Weights of a small transformer language model: width 448.
Each number is 128 + 32 x the weight over the matrix's rms, rounded and kept within 0 to 255. Layers, rows and columns count from 0. Numbers have three digits each.

# down: layer 4 MLP down (transposed), 3584x448, rms 0.137, rows 1101-1167, columns 256-319
# gate: layer 4 MLP gate, 3584x448, rms 0.139, rows 1102-1168, columns 256-319
# up: layer 4 MLP up, 3584x448, rms 0.137, rows 1102-1167, columns 256-319
down1101:115110137139116114163086123122097113098126203097101132132137104137173133152120106139168129085100137208134141147164070103118184096093100095093137100066097135219112152097174100117123106148116065
gate1102:117088058102117107107142112178155151156109140135148107127186084189079076194127127158140161125103123207127102149134140123078120128175105200197057133154112112118132086170142177173099161154089039
up1102:139139176150145135111114115141068147126171156131089148089118131162114154124243132187141105097137074070147089154122157134161130117134154128091165114133048101154130194110151127086106105071124148
down1102:119111181181112148165150105077154202137140156081071150097113089125094049117174103129137165160156137125133075150154105127127165086110152163143157100098089178144163117143175111193142133080190147
gate1103:195081154164096170184140156079142145200128160101129128117151077160132107156133130159140105119177115177155139149087118099139080164139093137158062156124148126168113167113155138076159156106072209
up1103:103151109107101100192166131040187103114145108091068094104128043156098144157061145163151106152105159146073179147097145169238141136096074102187142089159111079167167107199150158153122095131123071
down1103:077088163103155109141147164137169137201065106101136146149165063169106150133151076106173182112109067084082103110162139155114123113121085144158088115153117134136142111055157163076060117088046098
gate1104:124114160136149126048211148125151096104141148152113154110122131159161152136064101113120149109161197085155168111178122175168166139156084220074079151145133120135115140165128154054056133200166155
up1104:171164076134148154138157084132163118132122139104107100142139157147162168175101172118113111155202138097153139191163130173155084153111168186119136134086113150130151115081142122119161137156096135
down1104:126163102117056158132103078145136115101104151162108143135117114120149182151101139093174100146112146123187187133161091164159109156127196118113094159130128109160142146087069150139117181149134111
gate1105:186168164156157087122138177140083067140097199179122110091110137159149147113113081123115104137140107090185146099157125180113096088125154175154144159109106133185088149134133144114127113114112099
up1105:120119051119143153132136105114095126185147143119119081081096077042125121141136138073089138120146103206138145118068099099099125149140123121159130188140144076173182133119113119119136156078166123
down1105:165071192136133160108117104125105175079159164190079142118142157111128088095106109176084188144147186048139180173165152169084163079098102193103129161046130120099187174133157092149195060115132104
gate1106:136129132082117178102064125122137107081130169125119068108128111092114143099196138168111065147165169112063159188116121171108109120114166115087164097127135132122142164184111058109129116122110094
up1106:176062081155123109117078144130184130106110144138109121100129142129117119152165111128151134182069120087111111118146134130140122112159141089163154154079122155130120160114089156134105169107127083
down1106:105119093199129124123165079118111123107204144119132105173122185164186161115086122135111142155111142145189101107113185095133179153154129135167110070147153189100177139102094139111148111130093086
gate1107:096123160104096085070125132152101124132107130174149167074128129050086120160105049119177183144151109130149161096130128186157135145105136104113189145124162151097152058093113148101182053110158114
up1107:095104136100117156187198117131120157167120148141158098120140203169130129066135114174114133106152168072144087167120108087214117070159133147079142134090104152106120127111107073141117136146084119
down1107:172152141162113159117122099109075112105184211095174136167183117192181173194119104125085102152099098081162102140116146158134135118117128142154188088122100149090124087132215144129118125129165148
gate1108:161121151132113065129147109103136107143111151140088200106121138087129117100135107077139173145155154110149110203056077148127129091143161184101124147175149043106145104097076106146119141163137175
up1108:136186132083093113143129150128103141112092087159179149098102098144099150146103154085061178200113113111160121060132120176122146113133061122134125138109118100092155177110162175143152091095163166
down1108:163133111103113128123105139112165100131144121141115128147135163161139121133093095074115127125118134102111094153081081132107180077132187174103144172116144045158118122142148060146065106164106187
gate1109:148177177071146142192133142141078131131143138187133129122177123116092127126082102122149122131130146066086129136155126163137079146206098160053179135093109141108156086127041140172103111127084090
up1109:083111102167151081132087096115113167109137094186158139131129074153126159105114103136094167175143094176189177127097126189126155137160127137064142177174103167094151128155078179138145098130150203
down1109:128194103188093121146146118161110094153107135141106162102137112168177168071124151115102113141134191088105111204093153131173128132149093162093124166126107162113134144185065146103138170155211193
gate1110:184053157156065153124134132084139110105147103164121170110088126096155122114120151090141137144155114122130221071123205139119112134098105062223129132129123146118163098117094154102095140200135072
up1110:093187139154162140124114163125147126146097129128171096122082115096148157089127093025153152154218147148131081147181102142187068152174122126145158152167149112112129165090102117120130129110124109
down1110:096126109144131127076121116120138162104143112123168077143101155137103097132161132149126133130094111092118072145095126169140119132095112133105155114129117171138113122150118101124100112088123124
gate1111:115136130221171128116095182122123152134147134127115093102122119109128122128126150147157115159088178074153133106202141097133083171104131166101153184145144150130135095150152123049145126126137150
up1111:122137112116111106174127181122105113063135108150139140080137170132136102153120127140128093167165019136114131124127181124125124128100100097127148135152175066137145137129101148237080133078139070
down1111:144113153102112136171095138150154146083127095129129135134150113164119119166176153111127152126125174147098138192129067119115081127158118155095117152095104127135148133092128089170127139154131135
gate1112:154225166202099162152143074118141148113130127138138116131084162173135130125139142094105147126163155176129133121107084064156149135165084118181184097156094134152141078156125139102128133083120077
up1112:135143126122151127071153125173116097083075110113078143087137112171100132097078062172072133137139155110090192149135128118157131064164102123116119088132157192077111096145136155160149133149164146
down1112:215124178140083134137134137048157123089124145176104121130134058098172111175053157141143148136148168155154164078095152139072137122126132076118123125117111124121158140112178136166137122171097095
gate1113:145150160159117137124142118085111122180105144060075120080128161158136095081123165123123115102097131146165154143192140102118129139098099164100142173118112130090153122168166100159100154100169153
up1113:148108130118108111139103086125116127118129158168152116168095118172100173118059184115130176112140114073150103123136206110058144197165209124106093088092185179090090080088153146142139101134120113
down1113:156103156153212170183106146174117107098129154131175069137107147195126136153087160116131189140048189142064141107134130147093080204182091085129110141129146106146145134162135111106114123133138120
gate1114:137150082160083147086111117129141118157126091110169110122131142152130195160150162127118083148171128181170159157082208132152088103117104138110101160136115097120138068095165111126109107105190072
up1114:120107166104158099145076095142132153089179118149140130131108115123093149161187107126180128072129164086158131100071098175111163092122100139122128158086107131172147083146116091119135188136136139
down1114:107131085128121073130136050177117119113134155166120138209137124189131129099115060110098133143109144099081113093141118150144110157116136152096155144142087089158090092127123177154101185092161075
gate1115:112094125157135111066168176171127114133145132142161141101050113136083130188164142108162117076185113135142159107137113194096186128115158120140182136111122058125101086131085117119078104134088160
up1115:159143147111153122142129159177081157164135096106098094068145102107082131179133135105135132212074154123123186155115117097110132183097094190066125117091185148096076111127181109157128141154144166
down1115:163053101148112080112095161135130120147103156121142111181085108124143127162157084115139090106158097108117151162073118122126087135181184140109034148095137098132132141123120121086070125170113158
gate1116:139116103137069101072128221192182102137108114127142167077150127096182107104147099185134078072135158164119107104111077135130129181076129153132079118093129145136117149088107182150145066095151090
up1116:145186105103107111122138056147130102140098099166164116123088130123152068154165099166137072116098137146107073135143133134135123175134123148112138126100152119151105172126104126154146169129126169
down1116:139103096147102149130138100153162197138138110112083142126188091134131131088155104106086119100097061115123100066116163155133165094073144160149123115129210185205096083125193151160063087082131120
gate1117:128157107137095090133123108183106143123114093082077092135157101164139161114134092130137112130114107147099126136208102150117068064151152117185098089131096042092143057153136099184161105158159068
up1117:200111074099082190134099013111135117100134095121158123094122109140114107081126169134150089093106162086177161097138115129148134113142134125140155152151165144164061109150166131177143149083135103
down1117:169120143112135145139098149146137172089156143141163133138108079117141098170106150136128196093146170166158087066132148116094147141105128153127194132163185183172139143111157118120111139072081134
gate1118:136089145148164132120148068121106135112134131086184155080112136099079094180126129121142164175140122153193147142161119170110172138117147115118150115167106083119093142126129188124142165056116165
up1118:123089106154107140122095139161120146071114110156143105071131163137171152121148174143156122052116121144112165168123096101144146109142089132141177108082104124201159086096165143209121083103138152
down1118:125154150122143140103111152110125133148163141119100104114135133097196067133136147129141143128164188128172146132095113203215114101083123130065159144073207163158125157092173077161141127204132137
gate1119:077162109122144102018146150118134142095099106119104165095069058182206194052128163171140093136200138138129066107087105068197111191144110086066105115157114150136171137133155159113094098134116112
up1119:147105132094117132164085162123068133067086107142156146176100119135109098087119090113067160123203158159109085119101114133079101116109128131096145131184160092152121121073099151106181128158217036
down1119:172116163180103142131156131115132129176110137116129158156138094096163199146135102115162154105238079122122079139094140161152129204105127103147146052118223073134159138163114157080122123177126153
gate1120:116105183110105099087168145152162042119091147147119163146163135147112158077142128141127157089194134149133173073137125103133111212126087138136130103109125088122115114095082150087123168184136117
up1120:119139106207130146108065138105059122117164098132126168082084128132132128126119128135141139164108134149087097120136116138059124081239140131182124117133135116113143158082114108137143166120114109
down1120:071129183117123112122144129113148119162161179122145155086161166138122136183133131196088113112105115153139109121144156143136142107185117143155150142140131124119097171145145119107107115179179155
gate1121:156098073198081113119180136119117154161072148138108118144130079132161143117184187062148190136137111116074120114145160180071103150178148172132175114110088162111170135189139139100112143090175112
up1121:172130134118100117086154137152166105179116073230091154104151121084099119083088135105114128118168143166105141092123083109144104094160171143195127115183083110112091129121139116088120174119128064
down1121:134127118150077087114118198163161156162150114167160095145040159115103120092084111187119099140102086182103178121068141158132076147069174040140120140117084098208159116146141135112157154110072068
gate1122:161101108126106115069127154129158123101052153132103185086114112127186164113178149078074109114148116144177134119098122111137089062117103109171148115082137191158139102140129116111108117167101193
up1122:134096151204182063117106132130130118137098146131068120160145065122101127119151151146120152174174139121167143152206154134111101107112087103109157107151082090136203141122123124107102137139104153
down1122:118123154120109125114109157118130068114147141100113038117169097149165156131133155104170130151110170110117064117182128144142095132128077128111135169121116047136116122128114089107130114113094160
gate1123:107141050144104119153087125142119180132134151118161052154201081086104167116161133136113168089070080123148120160111119110094146120128121134104098138155075187135060094160147104109162114147080154
up1123:072130139118124114142054108042196115114089046097117064096131113173151114117135065107038072120141153179157139170096163134101138037166114115167161111127105033157131123143112129144187113095074118
down1123:081137096097074160092125161149151147079190086155156136174128128112100136182107094168107151109148115138145119151146129126112099160126131191147137106127180195120108110140129125195107141130189125
gate1124:121141129141066110112127165079099094151175121115091152097087080110104120195057163125109032034059143139109110076115107076153176121119130139105170178096134071076122108129150139134182091123087152
up1124:129127127161167143183116078071136116157127100148137144130085125147163169134091096120153079091130060078156134149130134182152114169149127126114111157157106165080104130136125137117086105122100117
down1124:132093143098072145157104101120136153150109165154088075122165137156118122149081146144170090106182161155164098141099179153152116153090176161124140150111133104146158169080097147183106107128127153
gate1125:140147147140117099132136206147125123072150144091139085113152124118150118122153144139119105211178103073122122119148167116106155129103114160159161121148105161129145032144119157100179187103106100
up1125:118169141100135131146098102166088107091109152116091206184119103118106125118113097151145139074138074121123105064145150148043143138143153169143120177141113097116148184091114130132105127116177149
down1125:135101136165121144175138148139158140112150138130158128128142180096171091079124095177111192095122152134168119085113138107140103137173177119159122164166104154108118077117141116139113123118131135
gate1126:173129123143107188151098144127141077123118113164132188129074100146090163157178121092108082115112170092118135128117130096210085141124097166154119101063136126141084144153134150154045115202097116
up1126:102073147146098115157116150122122079121137090190120162140115145129112193072140111163132067118118097147119125134053155151140146114131136115181135113134146087073149094079117099101070088221100101
down1126:161097115074109113106129146127112144183134165151122062108080125130165128140127069072209145125140152160104111121156146190083108133165086134066090130138083126112143152108104082120088198116161113
gate1127:139125177138086205095134231087140143159129116111112143130134095078127111118135212091073133116152123150160119084171100134148108128192098177150095139146078115101144131093157086174116156156103079
up1127:133111051123128111161103083154114074108128132062149101119132131149091111162125159141133122137091122100122141145094153111110098094148205125095128123113106121115147155090093116075136131140127136
down1127:082136140195203134102091108129108113154138195158112085113088203123093145135139160150136091174062132140045141143094130099104138135089183125132103079146142156120127129126155129116139057178160172
gate1128:124071098081106118132128125161103083081149124114091117120054139192109130101128157131157096111142152125107128100141175172178137145141092150073087090094107085146129160107157170124156105157149088
up1128:102132160120120118118147104123091117119155150114114144084166131133139165126119063137071176142094141088101136131121079084031153098145116142160106122166164190159150079160050138135098224129102149
down1128:085185115107093124109134092117103075102128116126141118195108121086121165133123222151135084077119205126149151122167138190147077174115124187082217098132082162053104192184122088163117115153134115
gate1129:132128151124130137156186112131125103153070134089152110134178126110168186131136153146105082155149147131201129115142124072099070079140162156158066131114146122139117149153126147122128171065141131
up1129:117166174127113119154168124186088102109088172112153149149122100121182140099099148140152127135188093116114141173118151093119161100081155142122145128112170176071078146114142105117106108101199126
down1129:144135093129092120108133126137172140070129125112190150115121129164146108132085088141056158171193109077118137134176143096118140097084123106120088255119095119170140168164129183134099064128054174
gate1130:150088069154129084148117103094181109104140159121152144184081156085103085083110114114132107117101095110148181086072072138104096154093075100153135063164095156099146126160091139152142081168137115
up1130:146102180121086186101112098111143141085202117123166096141099136090164161153148105108185128161152117132171142133093138097127145131152114147122125143103147173173200113129142131163102188094070161
down1130:181104137146094088144124129170139174148157113097113072109098125122158134164147082155105083152092136107156127142191109112079143093167143106162151147146163171186105077062150139113145139119139146
gate1131:105104134157185130110166086178133083106158140093112169137123129144114173195139094113134187118138166168151099075145146146122114110153154073120148192165120125112100149140082168066108179125115152
up1131:112171133170174086158119097097148067092148194152151083129112170165125086084154147167105110122129095097077132163080124109170143059174099112142088159092150128150092093139098130140099111149129149
down1131:136159153127164096147119071114099089140147134153047093152133162114120120117159128117179134126154106124113172103156062095102165089159179080087134130101113100081179165084085144109094095100139145
gate1132:108182124094113159078115137065086097158134104151138084140091074139130180128169164178114108181166095139109117093105075143158125129099101115191122162128122132117108075140136080113124101119119119
up1132:101090182085156091156119148114142121066166083155129039164091110099092112127077108081155056130102103145127075115120109121066138149178112115106118164176172129158165106161136102155119115169160110
down1132:123107121107125142067181104158116143104156115184134073158085124172143157116162152155143157123136140095142114130116129168140073143091204121103106169114141137095136095080164147135104134105092108
gate1133:066084092140140114132054135086102137173128080129153147150134136074149102105153113128134081120153151155130066156108108088076141142169091131144170160121118149096111151201190171129133143106100116
up1133:158078128106133120091141099159155151111104158159232081124140106185105163117076087109137121168123139110120115122103099134074112117161155093145131096115141065108091107139115113126114160179110134
down1133:074088112127109111102151140157097101105101152126195120115124054099092105166106121095117108125149125143132162109174137099174120127105105097136059179084101107090107124119114127110208128161149132
gate1134:192184169156117160129116121112157114146173136108169095122140110125145115127097156067111143205074102138111108118171134122146130118098137144135140153160081173107117162109053131100177140109137127
up1134:085117109077092137134166105134125135125140084126097094093139133153122117154115112158183130070126103129123100137125183131122123106124161113094136122119149160126186127076154133119109121065099089
down1134:194125171109101114158175169131142081160218098117134145135156173142140179088088090120127108110153176159138170109111135104128139101129104144108142143150185130180137140173094136074139132151175129
gate1135:147128143074146144144140068149145094123122088055162201108116159098134146173102157093158176119126094108181098123153162101140117168133128081115141087083113114100137109143165173111147108141087183
up1135:076126132132170123085135119078138103103125104143105077148132143111111125168111080187153135126143123074096142168167113200154114116098141161140110114160121109124112125159144158066103132111121111
down1135:079162114091113154143211108063084074143191124110150115156098151103160120107114134147129137106115107086144184168145127146105178175103148114172090085060080132099119158124098120134090099130127164
gate1136:136121152136157155161133076114173207146111166122150102108130186115123155096096155148128132152140125130094170145120128121084191087111110133103082192120118160149189092100145111135095168114148109
up1136:115086119102125136101157093139152169103122137087167128151103140116107135157087090106146105124105170138131095115161103161135191100120096096133127216181123158169200117118212168130164162103093151
down1136:160040163190124129135090127079176122162140125150171097133110147173131079072061109162099124160129131125052121113151117107128149168146072149070104095147101122112120078113145093111128089166210118
gate1137:135150129169151078183140133072133126176203128111160077164150114158072166079092126112101104148129133136138083141189158122101152110102077128141141169095141150092194056135108165174159136094214189
up1137:112106114099115070144096160131098207128139150099141179182174103120151171147159138126084165145125157138142114102116097079142091134174144166196126087141130134137153170142090143132100135156094082
down1137:122076194133140115058094152147165142204075149104113128107157137085207163182149124172175119094136171186126105099119136099089127157157146095128183094178118057144117117098108046126101114082110148
gate1138:110050051121080106123159090124124150141142145123137062111093045126116136071136122133105202076175148147119144161058074079146074154129131125139119113145127076129151137101140082114165095125156162
up1138:119081134159070102145162078180151097090173131158142097129143109118086077139133151156117154186148087162165116140101138109196163188186163165185096131130103101129113147138096112100116179139143117
down1138:056165085136087145121139162107115137094127140129113084100120130079095104133148143074134103163113154110105123182122166116135117134114184169123149151167180085112116141078120163139080154098111135
gate1139:138126071134158166112180072089084076097090058127103114102115156143173103130099142129134108099116138150130119130087116083115094080097122113099225036159121190170113126149114170132127061132139123
up1139:136139128084117203138106119155189082153087124215103137100092085159132170143080144080172096125171106118135181083137186206179129045104116105183095128098159148119139145165141091139097144205122136
down1139:119177116115083147120184161126122149131117074110045141200115149123063107110157080136109144114059120166140132110116064100083094178098100152132137148201114111158108139143142165097136142076168132
gate1140:102150110102128100120120153157176151125072154173148129161139141128094112115166095121128103126123102109155113116187147117132081119157125153133061174126121049173105167114109184148085147136101142
up1140:120113106128075091132121117140125159145081073131143138130096099117115179161063168109145170077156082110069134148188161139122128107107132094101128140118159096124121174139074118113150109137125122
down1140:112124114093152186100075078111173169183124075127153119152111099119126150131108107156128103165090169060162113148146138176120105135167081086088171137096142119138117113103117133169145148174131146
gate1141:107125126114119161128182134085092091169132089105109156128140151127128175091178107096166151152155092147138184143114160172167144113137094191112114107080127123102139150099164157160110104098079118
up1141:174198094154132146165139120131147161047107122121151042076126085068123070124146110077142123158171065140106115134163161138160119075162144098134144158135124158101097107148178127143135142188090131
down1141:192122111057100104105142073118100054101135146108137118151124125169164082176103140124065168162076107161090116146134122164124169176169112180086143097090117116136132160136119146155103117115108119
gate1142:120149111150126143175111145101101162072133131143078093142069105118132144131130223094109091152110122133122141165196120195134106101092141097142121094123153216126127107087061135180125145133143124
up1142:169120124107124120029138110195148140188084088100127105136169109134086123167120105122115153121117110115188154117117126166110161083122093164137185113126119068156088145122163144084100154153129165
down1142:135097163083132142067113114172145111107179203145147155140150098141097104120143165119140111161141103207131118109114147178117099082097097173134090162127090119119094191164178140145158134126150109
gate1143:138114119156134100111109130195128162068149171195164083110181139095105150119137141119151138084144109119155110138136155064145150132108143094076143137146114165121161065137104118128141139121118090
up1143:157091111143117100105148110111132099151095139115177054125179141082104127103138071138133116145118157144119130105103144062173142126135161168146130055069130171100189193084125172140165077138076187
down1143:120138079146166125158141124142113158122144170120069134082134088100121122158189130090086111169152134130149072114106137142102110200119193080141111073096139177143210152098156082148137123132128075
gate1144:114092115098152138069166069140150126119081100135090147132129174150176151096176119132140133109135169149161109205137100139052203092135124109130145084106184099168156092150166156172098148145132085
up1144:111069120138104115094153150154140144094085110127120124140147116170147153116182125096125169137141179132115124099127143166142100134152134106129053086125080118141136099155176148162117102176144162
down1144:143098142159171144122147157155141160163154085113108136084124104136159167146125039156115109149157107148132121102123159129117102198068070125154112096107157138127172132177166102153143065140149111
gate1145:153139154081118088119128123114129207123123105157152123159108156223154110110150201138176098171132062151140093205155137130104107093156132107090144150128144153096077130106102176156077116195135167
up1145:076130167128088134105156118089162117131162111098079157108081125151115137157117158026120142103098143039155135120147138149084056148101098124205113123111129137171125084173095074115115109175106103
down1145:154085158099138105152122097119212154072135128125118118162149108143127173122148151128154121211100159230145148155151107125102107161100187119118093169121136138126058112149101121214079147137084181
gate1146:174084165067052158110146146172145092113158120159122143136111108097077158132132103107132172111098082173048140075197111142106109038125183120147110167148142174162131157039150104131097088122108137
up1146:136124119120143113179082107170128143113118107086100106158183134162123064099088163181064101125124095121163194174107097123080161124153082182101133125118136117153098133137129156138169109136096113
down1146:095118124127118158109159147143083153113122138199124138118200150131081155092177155099086110144119084167197117142137185142114148107144136145138073173077088073065100147042092100119073139110138110
gate1147:128121134148148104062116029087120154127164120087088160152099139094101142112044162131144149102121105148110124130140090099088166055113087094127081100065151112161131132160123151129176121131166157
up1147:068108160141156151114179075058103126139153106118145152201168134172129113141162168085097167070128157199076082107088127187090161061126130125149131159134164112113153191197038069179152125171124115
down1147:098092119176083183165143069105095133107131106112159107111172095180122199124108170116100135144145130088105163087114086143123133091049134131138179139126096165134117104151083150148124107145126096
gate1148:121096085121129143115067134088156143133049124149146117088177123149105114126171140135151165179097188121113104154078124138082089086110081045084136166141150124129119111113095110081098114114147080
up1148:080138156087148110101107122137084164125088109083161157149121206116083201087106081130060121123141089136194093158128133084166069172129144144110119136123063192123129109208109149118126137174072106
down1148:134163233094129090116101091160114134140117094131134132106132102146099199082105091130088140121193126116158114125106097142138100135151098099160159092147164151152181152133171135130142119109172126
gate1149:068082161107097153083157118119109083179144091139112141133169109149058077164158069106090174137155097119060152134110121143137125173109135165163154159217112094164057135092150047127107155151075119
up1149:143130133113133162132108096211143111130151090145120135146154116119116159122118081115132096180055133122095158168118109161119170117121081112126075114177111092129133080130201123097175126097110117
down1149:170155172163127155054121184050087122176152097195164113119074106175083097112126098149082124082097069090142062119071120089168161096088063152120115133123139134075162169105102069127155123200083088
gate1150:081141162182111117121106121136171134086039128119045192159122114105150109094173155167122088149125200184106134082092155083176064100106148112115166144149082206113123154105133135137096091132147102
up1150:098121122154138090131070145152179155107104170159083100186093176100134133083182159157147142156140110101165091097172155103116144095141150081132174106154079120068132116150186166144103149091141084
down1150:062204150099181076134094055171101123140091161144129136146148123123135127127104156072111167181186126152125094167126057120110089087166092141137170091146074123160110166137146124138087076138145134
gate1151:171133190135135179116129094143126121126126105103163141090100100109108150191140142110161115172124126079124148102158139146113091129077128111176113183095057146113133108092122155101143162146212134
up1151:217182121179158104115154131140163220168152192089121124108084120148128137154089114124136158117181192119089116113118164127188153131127115140088116067158118167159108095137118106133169121095141115
down1151:135110106178144117111146160167061197118146169094144132115110061120161126143135121128094161187164165161161134071158138157146115150160163146024137160195118095121099141120050090127110080158119124
gate1152:118107128087132159053157164117154078097139183100117057122098092156098138119100148125111094119159116122174150129116172169127179146153156195145111129092151145131123188106147145122175183121136102
up1152:095138063105112112133144107172095255141107067121110092167159153102088178168096130135132084167071120148121126188112155105107162150189108157136125173203134090180084151134106140091182122171111180
down1152:107137087107154187129161114110082103110123097126117159101135069149163138148139174113092116084138174162181114096153062103110110159119115108152160162104136159083134116122153113157144190109121164
gate1153:154110122182101108127108119134080110148134145146149150138072140128107118157112107073125096145179153095143116115124144116142148131096136129144131153131091099152141107076114191078158169197157146
up1153:151036134142148142136090134127121121134128113159101106128116143109138118079118133057085081106155180149177153107113154142133130110109100088095114176184103109120123140145163138072127173162114124
down1153:121202135105167120115126110189115143096103156147154144109108122123183109115164074159104119138113101184125155160145131107137154128117144188179134122107116150150086076220127108121117111134120103
gate1154:123148141114153082138176174134159139093180121108107146124075143150116096095148150172160133112145153124149142151142166091135133140150151160145156119102091124158150163114154151096067154148138122
up1154:144109125093074122116185122174147056133192167199099081119140153102145130127100149078113144078181154125133118130147132109137095088201103130078108174132130130071164157129076149188132155141107109
down1154:176172204076087153125113154096166138153130131044142075204124120070102178083152151103108136144129080127129156080201122122078104156176194109103175170151142139163081139153153149176077173186081181
gate1155:111139178120132114128092123146175145144057147094176113187172109081132109096107067106140112089154170122163128082084162025125147072114107133128096148161096087140099083164097137170114119104181106
up1155:174213150083155169096145155136103154119142112121153124129121149124123080129105091104152139161142114136158171150145123136171142209129157130139154145151144088056118168063156102128106072140149079
down1155:161162158077114095077177161144139137086126122114126134168118167140128086104141114137180101135102119122145119088131164145121144240072067100163143066154186171103143110143136126102102069110074083
gate1156:063102108132114081105133133169124097110119166123178192200160153130135067144171079156133085096108053056146119097175086179131110136117096149133119123147081173117117157058064073074129135117200087
up1156:157117109142176082225125108141089105191128157162188178078149083185127098135125122151097168066199062110145158136175146111173136136071154126167102104112123100120083139127155136134149138143083157
down1156:129094192188108044137084135079093098080182152180156161131162113138197106080128138117092140144161113073150111134152082136093169136155117092155122118117128126059170095093116141136143140052098143
gate1157:126169101144098166194146101110174179152156120097168137140148116140081102158120124106092166125178130153130135180111111130143080155112142160099084096131154140172130119156135145124161200128071095
up1157:115133125121119156138098121075111112120117113116138128206101120118128107142136153189142062143116109174124112127133097131104112080185121144094123151109146181169134142119127147140130098150077132
down1157:183180158130133142128111086124178133083170113132167117118156124142100109076094107160122133172168163188084105095102165074131130209178108155104129099154139131143207138061099115167133112133153134
gate1158:085131184147101121105101166086140166117124115093114169157070147144089090102118168112142168162137135127151168152175117113126154080078107153075115098075078155117167136156151164145064174068096165
up1158:107074175134118118144082161171121151128112083159079126118128090131136111095080098138084123114083149122150159131155138134114110137105124195041108150189202140120164125153103126141156085116126104
down1158:113138128199201126097127105105170149146074096118077163092123088143117165122127117110171132157138076177137080116140157048093135151107091165160093126140110128129104165139153116135170058153115077
gate1159:144119143212159113179142182073049122098177133211184113167119110159131086113065116159132117108081146096119142127068115084172125130116121088148126075130113149135138107143210138068132094131120078
up1159:096134126132156139083152117089177096104078201198116151056131167157111084167127127141109104151083147107089120080110132133119132084148129130173192114124100163131086183141108091126151134144174104
down1159:138092115123135104108128064184115049105109086129188170074161170112160159173220095131130096129126114136059160084140118081165174147182087154119133166150123154125077138107080132113154197153115157
gate1160:122163144149129191099102145090126166120128099132096136127197123176152055144110104093078099169152113157112087160109156157099111128109169110086173185115102144138148116140131163035132215134173123
up1160:187134209131117155130161139102110090168157088074054145150190116101098152164146118119121113141092105162122106147139199140139141098048098097134178131132135149147138100112099151104116164155150127
down1160:141109092069132131128154116099180112181115156168130120096104093151156121107125113144192167146088110116135106080152116168140111135127193128129130092188120117129099168136128138113132127149131152
gate1161:152103168129125127116107116162129149104068084154096156138132087084150088109130102145165118108118124147136121104163083099154116103184078107145136126177150152110123152138080131174118131133109140
up1161:123094064132095105130132097110169151057183134153116113081219202090059131140120095143103116098141084129138122118189091140081159080140109119124121165183170116089164120074060122145135111154117114
down1161:156106146181143130099132074131153147143165181162199127108079179117114154140107064100139105108140153110119135181120123131124168121129142188138110180144147099155132150194129110088109127140115178
gate1162:147057110123112137143147125146192169118127127124113134073165092172115123187140076136167133154108151086122135095151092120108147130130135126093138169131132100106116176088136129145120181123143117
up1162:119164152103138123163194096120095125142085099127115126071144145093128180143140158091086079078152127122168074095143097152102103134172121193102095187097104102144159063153089152120162124114087120
down1162:142127116152150166114185076113101128151079085109146070140125131079104108114131108101111148081208147106118087117131091106209094074142142120097151152102094183159069124147146150078117111126147112
gate1163:137126170159119157143097100117127082061097116129126158121200103081085075153213117147173157134124132111146137132114136159099088150146084150184131097069120098151123122121135153132055076126088093
up1163:149105088137092119139093184045111130205179183115149112091105092171172080112056147080119144122126126153134162093143171151165105155117201192112124196146127178153147062116133117118118136110126143
down1163:177085102164193094096121169095155194174159178073097128085114106162112126132159181131108093126141068133142152139116079116174128131088169114109131162116152124159131108184126126138196156120144134
gate1164:089121117184097102091143143138109119134066144181176095096062176119162114120142155127052106170147101146132140142118105138118127112076092128143098158125093141135134093065135132153132143124172137
up1164:103170141096142148086122179128135141107097153116190142150154132090111058126104130172104071143160167158180089148114101139186153193113099103120186123189138157147116171138107170079103108108123032
down1164:150110095100153128160134206086127162108088152132149110122159113157095106121121069136143132121133115048169105184119119152102105207154141120097140145203150100143134152187131136201129060164122113
gate1165:154129141135129113116129129147170102100137095084162133106143114153152069125156125129172131171115117093135123175153148113158119107155126180122153079088118088108136081101118133127114118099165119
up1165:170107070149112101149095121164107145157112150105131138144092088117106173169162081154090109119119120154108178092129093073090133160151120188152140153132163138089165111117086130140139207129160147
down1165:166111112151095118087122209149119186116089170097124145099161088169128120158116196135112135101155052136158066126132125151164155100168099129153143136142109095091185125142131157121162124130151114
gate1166:134104158136151127123125119135150128093153145153135093158121162137100119110107128099115182175156089152085182111160084120100147133100134148101157180160082184105113150168123160143096135140186128
up1166:129132144171102122062158132152109158139093165139103142121169095173124182132180077187072158181140073142159115152173081087122085157094132179194142097125168152087164090125136066128095138150074159
down1166:120110159128090127156173113183137102093122158130144137146109115169178111163088096070136132103077094137150143139158187170182109096143075168123141138146127088101143069119143090129130106140179091
gate1167:105117122192146090064094111145102142109084183173169129102148134133128140116136126169190131114153095136147146134142110121019156126153122142133145123156095153124173153065107164085135138117115129
up1167:080110103128165161139151181112106118111070095062115144165152150178182126131046229138133114161113122128139115080157103115106087139103124111085157155125120160142159155112123089054177074106076175
down1167:088150108112082108130133142125155100142122130153125159095121089145155105177197083166111112164185130148110136123146127091110166157107174144118104153105124141174137112136100150162160128188092090
gate1168:203103206144126149175113116102099101126101102169158150146121151103123090088173171117183112111117106113111128124173084086134170160183111114105146146129216141114119089155098028088129118125194094